Weights of a small GPT-style language model, trained from scratch on English Wikipedia: width 256.
Each number is 128 + 32 x the weight over the matrix's rms, rounded and kept within 0 to 255. Layers, rows and columns count from 0.

# layer 3 MLP down (transposed), 704x256, rms 0.126, rows 692-703, columns 64-127
[[136 120 109 109 129 189 100 127 117 114  94 142 125 166  88 174 123  99 111  86  91  75 131 157 103 119 123 109 169 183 172  72 131 147  91 116 129  80 132 135 126  96 152 156 105 136 172 118 153  98 127 157 121 104  89 107 139 152 175  79 131 122  63 126]
 [135  42 101 133 115 108 147  91 132 130 151 166 142 120 166 137 117 157 168 141 124 135 144 101 123 134 162 131 123 134 165 135 129 103 162  91 149 218  97 115 146  94 115 159 157 189 149 124 155 176 115 143  69 171  99 117 137 178  86 107  60 127 123 144]
 [104  70 145 182 132 181 132 113  65 103 125 129 118  75 142 111 150 141 100 172 184 152 191 118 169  66 168 102 132 145 155 111 116  98 167  95 154 113 126 144 177 112  97 148 127 138 120 135 137 102 161 166 134 141 125  85  90 129 134  81 150  90 122  81]
 [105 116 119 127 180 148 116 155 141 118 141 118  96 148  69 116 177 176 156 146 107  69 110 142 155 130 207 129 164 111  98 120  88 110 140 150 105 127  99 125 105  67 130 183 110 107 146 139  61  86  99 118 107 103 165 185 188  79 138 132  35 125 156 167]
 [194 135 133 122  90 140 111 133  82  96 150 106 149  17 171 134 157 131  96 107  94 180 143 109  89 142 160 179 114 112 182 113 103 181 124 111 185 126 147 112 121 111 111 111 133 143 152 107 112 127 144 162  96 112  94 152 119  94 123 130 124 152 117 103]
 [145 111 123  84 114 150  60 128 134 122  98 165 145 154  60  90  84 181 139 118 148 143  88 108 100 116 142 116 142  71 159 146 115  93 129 112 128  96 135 129 123 144 106 134 149 134 143 140 127 142 118 105 110 178 137 164 116  94 155 117 139 210 131 117]
 [145 111 140 130  90 132  80  83 109 107 163 117  88  98 173 121 169 162 153 190 170  93  90 173  55 134 129 111 146  84 128  85 114 133 173  74 167 148 102 153 141 103 107 148 151 135 150  92 123 172 136 128 122  87 138 143 107 105 164 140 110 212 123 149]
 [117 145 144 132 163 158  90 168 176 120 159 171 161 132  56  77 169 127 104 128 113 138 140  90 130 148 161  80 175  85 130 132 177 123  99 163  95 138 102 136 154 142 166 128 150 109 103 122  40 141 171 119 105 108 113 110 120 153 143 117 114 147 170 101]
 [116 121  69  92 160 128 184  55 135 104 151  47 100 174 128 107 111  50 111 142 104  95 101  93 148  53 112 129  78  80 165 122 115 163  80  72 127 153 126 130 113 138 100 111  85 133 181 104 171 121 133 151  56 172 170 106 126 116 151 137 138 142 102 145]
 [138 168 200 142 105 164 147  67 184 110  91 137 185  88 127 111 125 129  63 127 162  89 177 129 130 166  75 112  86 177 196  93  97 133 136 123 133 171 127 126  71 139 136 115 132 114 163  93 115 121 124 104 167 129 107 118 130 171 138 144 102  97 171 110]
 [128  71 112 138 139 117 164 149 123 127 126 138 148 160 140 100 117  75 130  92 172  86 192  63 151 118 157 148 113 146  85 118 111 160 154  81 160  97 160 116 107 123 142 121 144 146 116 152 122 176 154  89  96 182 122  86  83 164 128  98 133 133 160 156]
 [120 127 177 118 164 157 143 112 112 192  63 107 134 113 159  96 135 112 158 147 133 201 140 194 141 185 175 106 134 147 200 119 105 124 142 114 142 135 171 196 126 130 125 100 117 117  78  98 154  79 149 167 108  89 135 110 141 121  61 126  79 142 103 115]]
# layer 3 MLP gate, 704x256, rms 0.139, rows 693-703, columns 64-127
[[164  90 108 102 135 120 123 153 170  62  90 127 108 154  79 129  69  99  81 160 180 141 132 122  96 170 121 134 212 132 142 101 129  77 147 142 136 105 156 129 146 107  90  78 148 129 110  84  83 117 188 116 152 225  96 138 108  98 159 102 196 198 167 112]
 [113 162  92  11 199 127  62 130 196  88 146 131  90 119 156 105 179 132  86  96 126 105 128 159 117 117 151 143  95 113  88 146 173  40 118 138 140 110  94 110  77 126 167 186 132 195 128  87 186 112 140 153 128 142 130 125 114 132 167 151 114 102 150 118]
 [189 133 198  79 143 129 122 148 165 226  58 145 137 101 170  98 118 131 119 107 150 123 163 115  74 153 179 116 119 174 124 117  81 107 115 134  30 114 128  70 109 108 143 108 106  67 160 106 126 154 129 106 100 132 130  95  99 170  97 159 116 128 158 167]
 [ 47  86  95 189  99 122 201 144  70 159 137  26 149 131 132 132 162 116 145 152  94 104 130 116  92 165  82 121  99  93  91 102 104 146 172 140 112  99 124 200 122 105 180 103  90 140 162 158  97 116  71 170 100  70  88 118 194 139 102 152 117 148  93 141]
 [177 136 148 113 134 122 159 156 207  83  96 147 127  91 139 113 151 133 145 151 156 129 110  41 142  18 154 110  92 151 114  70 110 120 180 111  67 106 162 113 112 125 114 162 106 147 169 140  95 114 105 131  97 164 141 143 197 131 108 126 123  96  89 105]
 [112 162 166 129 109  80 107 118 136 145 102 124 140 136 121  96 195 120 100 125  70 128 154 141 161 117 155 187 138 156 147 100 153 122 117 162 131 120 138 143 170 195 134 174 104 141 132  99 142 115 131 134 122 162 105  77 135 200 134 106 121 157 179 222]
 [114 135  99 141 111 114 135  78 121 148 185 125 120 150 151 134  78 112 153  91 133 146  42  76  68 101 128  86 116  97 113 129 126 167  73  90 158 157 120 174 104 109 149 127 129 139 207 160 110 163  71 149 117 154 128 123 175 120 122  95 181 106 153 119]
 [127 180 155 138  65  79 137 151 144 138 132 105 110 123  54 133 103 161 102  74 154 120 144 115 136  99 110 130 136 103  88 155 130 118  58 151 108 152  80 131 121 106 206 139 104 178 140  79 133 123  98  42 109  75 134 122 121 123 105 129 108 118  98 103]
 [145 134 150 117  93 142 130 140 136 149 164 175 124 146 138 203 166 138 157 163  95 113 206 115 135 125 151 116  88 159 106 138 149 134 108 158 125 108 121 121 136 133 146 104  97 137 108  81  87  95 199  90 101 107 145 123 101 111 135 106 136  64 110 142]
 [106 122 138 109 104 141 134 217 168  97 123  95 124  71 154 144  88  93  91 150 160  59 100 155 175 173  63  90 189 114  61 130  96 164 132  81 131  81  88 101 132 170 122 134 160 131 148 157 112 111 141 130  92 170 170 154 112 130 158  90 206 153 109 118]
 [120 186 100 139  93 110 116 147 166 124 169 143 102 172 152 167 101 155 114 119 125 172 126 120  75 103 110 162 140 134 112  99 119 124 112 149 174 174  40 104 124 150 146 167 152 127  97 150 144 134 127 130 129  64 166  90 102 108 144 152 146 165 159  86]]
# layer 3 MLP up, 704x256, rms 0.141, rows 693-703, columns 64-127
[[ 94 119 131  93 150 120  41 143 198 114 164 153 116 118  46 116  63 144  90 127 140 132 159 148 211 126 131  89 151 128 115 173 142  69 148  78  81 109 138 124 104 125  73 168 141 131 144 138  94 115 159 154 105 157 125  85 159  83 146 124 160  98 113 133]
 [ 40  96 152  70 147  59 155 139  98 125 163 110 136 104 114 110  83 123 157 124  80  74 101 163 149  53 138 136 116 150 147 136 107 123  24 160 118 156  88 187 107 105 152 162 134 149 107 161 101 151  91 141 114 146 125 140  78 163 133 111 161 160 102 128]
 [119 129 164 213 111 132 133 159 114 141 124 177 175 170 201 149  91 134 137  78 143  71 175 127 131  91 139 141 176 116 107 165 125 143  99 123 166 153 107 119 116  84  81 152 139  80 110 168  91 111 149 139 108 141 152 124 140 138 108 116  86 140 143 151]
 [ 97 158  81 111 185 107 209  99 134  93  74 106 175 155 107 161 110 172 157 138 132 108  87 147 164 132 109 185 125 106  80 131 144 148  84 157 204 118  81 116 150  99 161 149 128 158 139 173 108  90  93 103 114 104 109  63 127 122 126  91 100 114 134  84]
 [157 128 211  62 122 115 100 150 136  95  69  91 139 142  90 102 107  89 111 121 160 122 146 135 155  96 170  95 108 136 153 156 151 137 125  87 111 136  78  94 134 169 119 115 149 125 133 143 166  60 111  87 157  65 145 141 168 157 174 145 106 125 138 162]
 [106 139  77  99  95  67 101  78  59  93 141 182 100 162 148 158 128 115 180 123 125 135 114 129 132 108 108 123  93 166 162 147 156  88 118 192 157 119 148  81 173 166 160 133 121 117 104 105 165 105  99 150 110 146 118 123 134 114  95 184 182 129 180 150]
 [161 102 179 141 110 202  81 166 104  94 151 148 100 182 110  87  83 137 131 120 195  91 127 110 124 124 226 134 124 179 142 141 113 161  77  91  79  56 156 111 112 149  88 142 114 169 106 120 184 160 119  66  86  49 190 119 110 122 134 106 179 182 112 119]
 [114 138  70 133 133 164 167 129 154 106 179 165 174 122 130 163 168 102 171 130 155 159 171 130 160 118  83 127 133 107 139 106  96 143 140 109 134 155 124  89 170 126 151 113 129 128 176 103 165 136 125 122  99 142 126  98 207 159 170  73 182 104 133  96]
 [167 126 109 138 145 153 152 154 124  84 127 143 189 127 137 114 149  75 177 115 137 154 121 112 124 151  96  99 140  92 103 102  74 118  79 151 105 206 187 165  78  66  71  72 110 111 134 160 164 125 130 143 107 166 110 117 105 104 144 128 162 135 153 173]
 [127 100 168 141 180  86 107 183 115 178 222  85 155 139 107 153 110  91 143 191 100 162 133 132 175 149 134 131 138 171  92 169  99 128 128 158 142  61 121 148 111 142  83 137 149 119 144 168 180  69 121 176 170 147 170 170 129  77 153 143 132 148 111 155]
 [122 100 150  93 106 117  85 132 110 167  92 108 112 143  90 157 151 136 174 122 101  88 140 177 185 157 135  91 146 144 117  89 150  95 103 138 116 143 198 159 103 114 139 158 113  69 129 116 102  96 129  99 113 158  99  70 131 175 125 129 116 124 110 134]]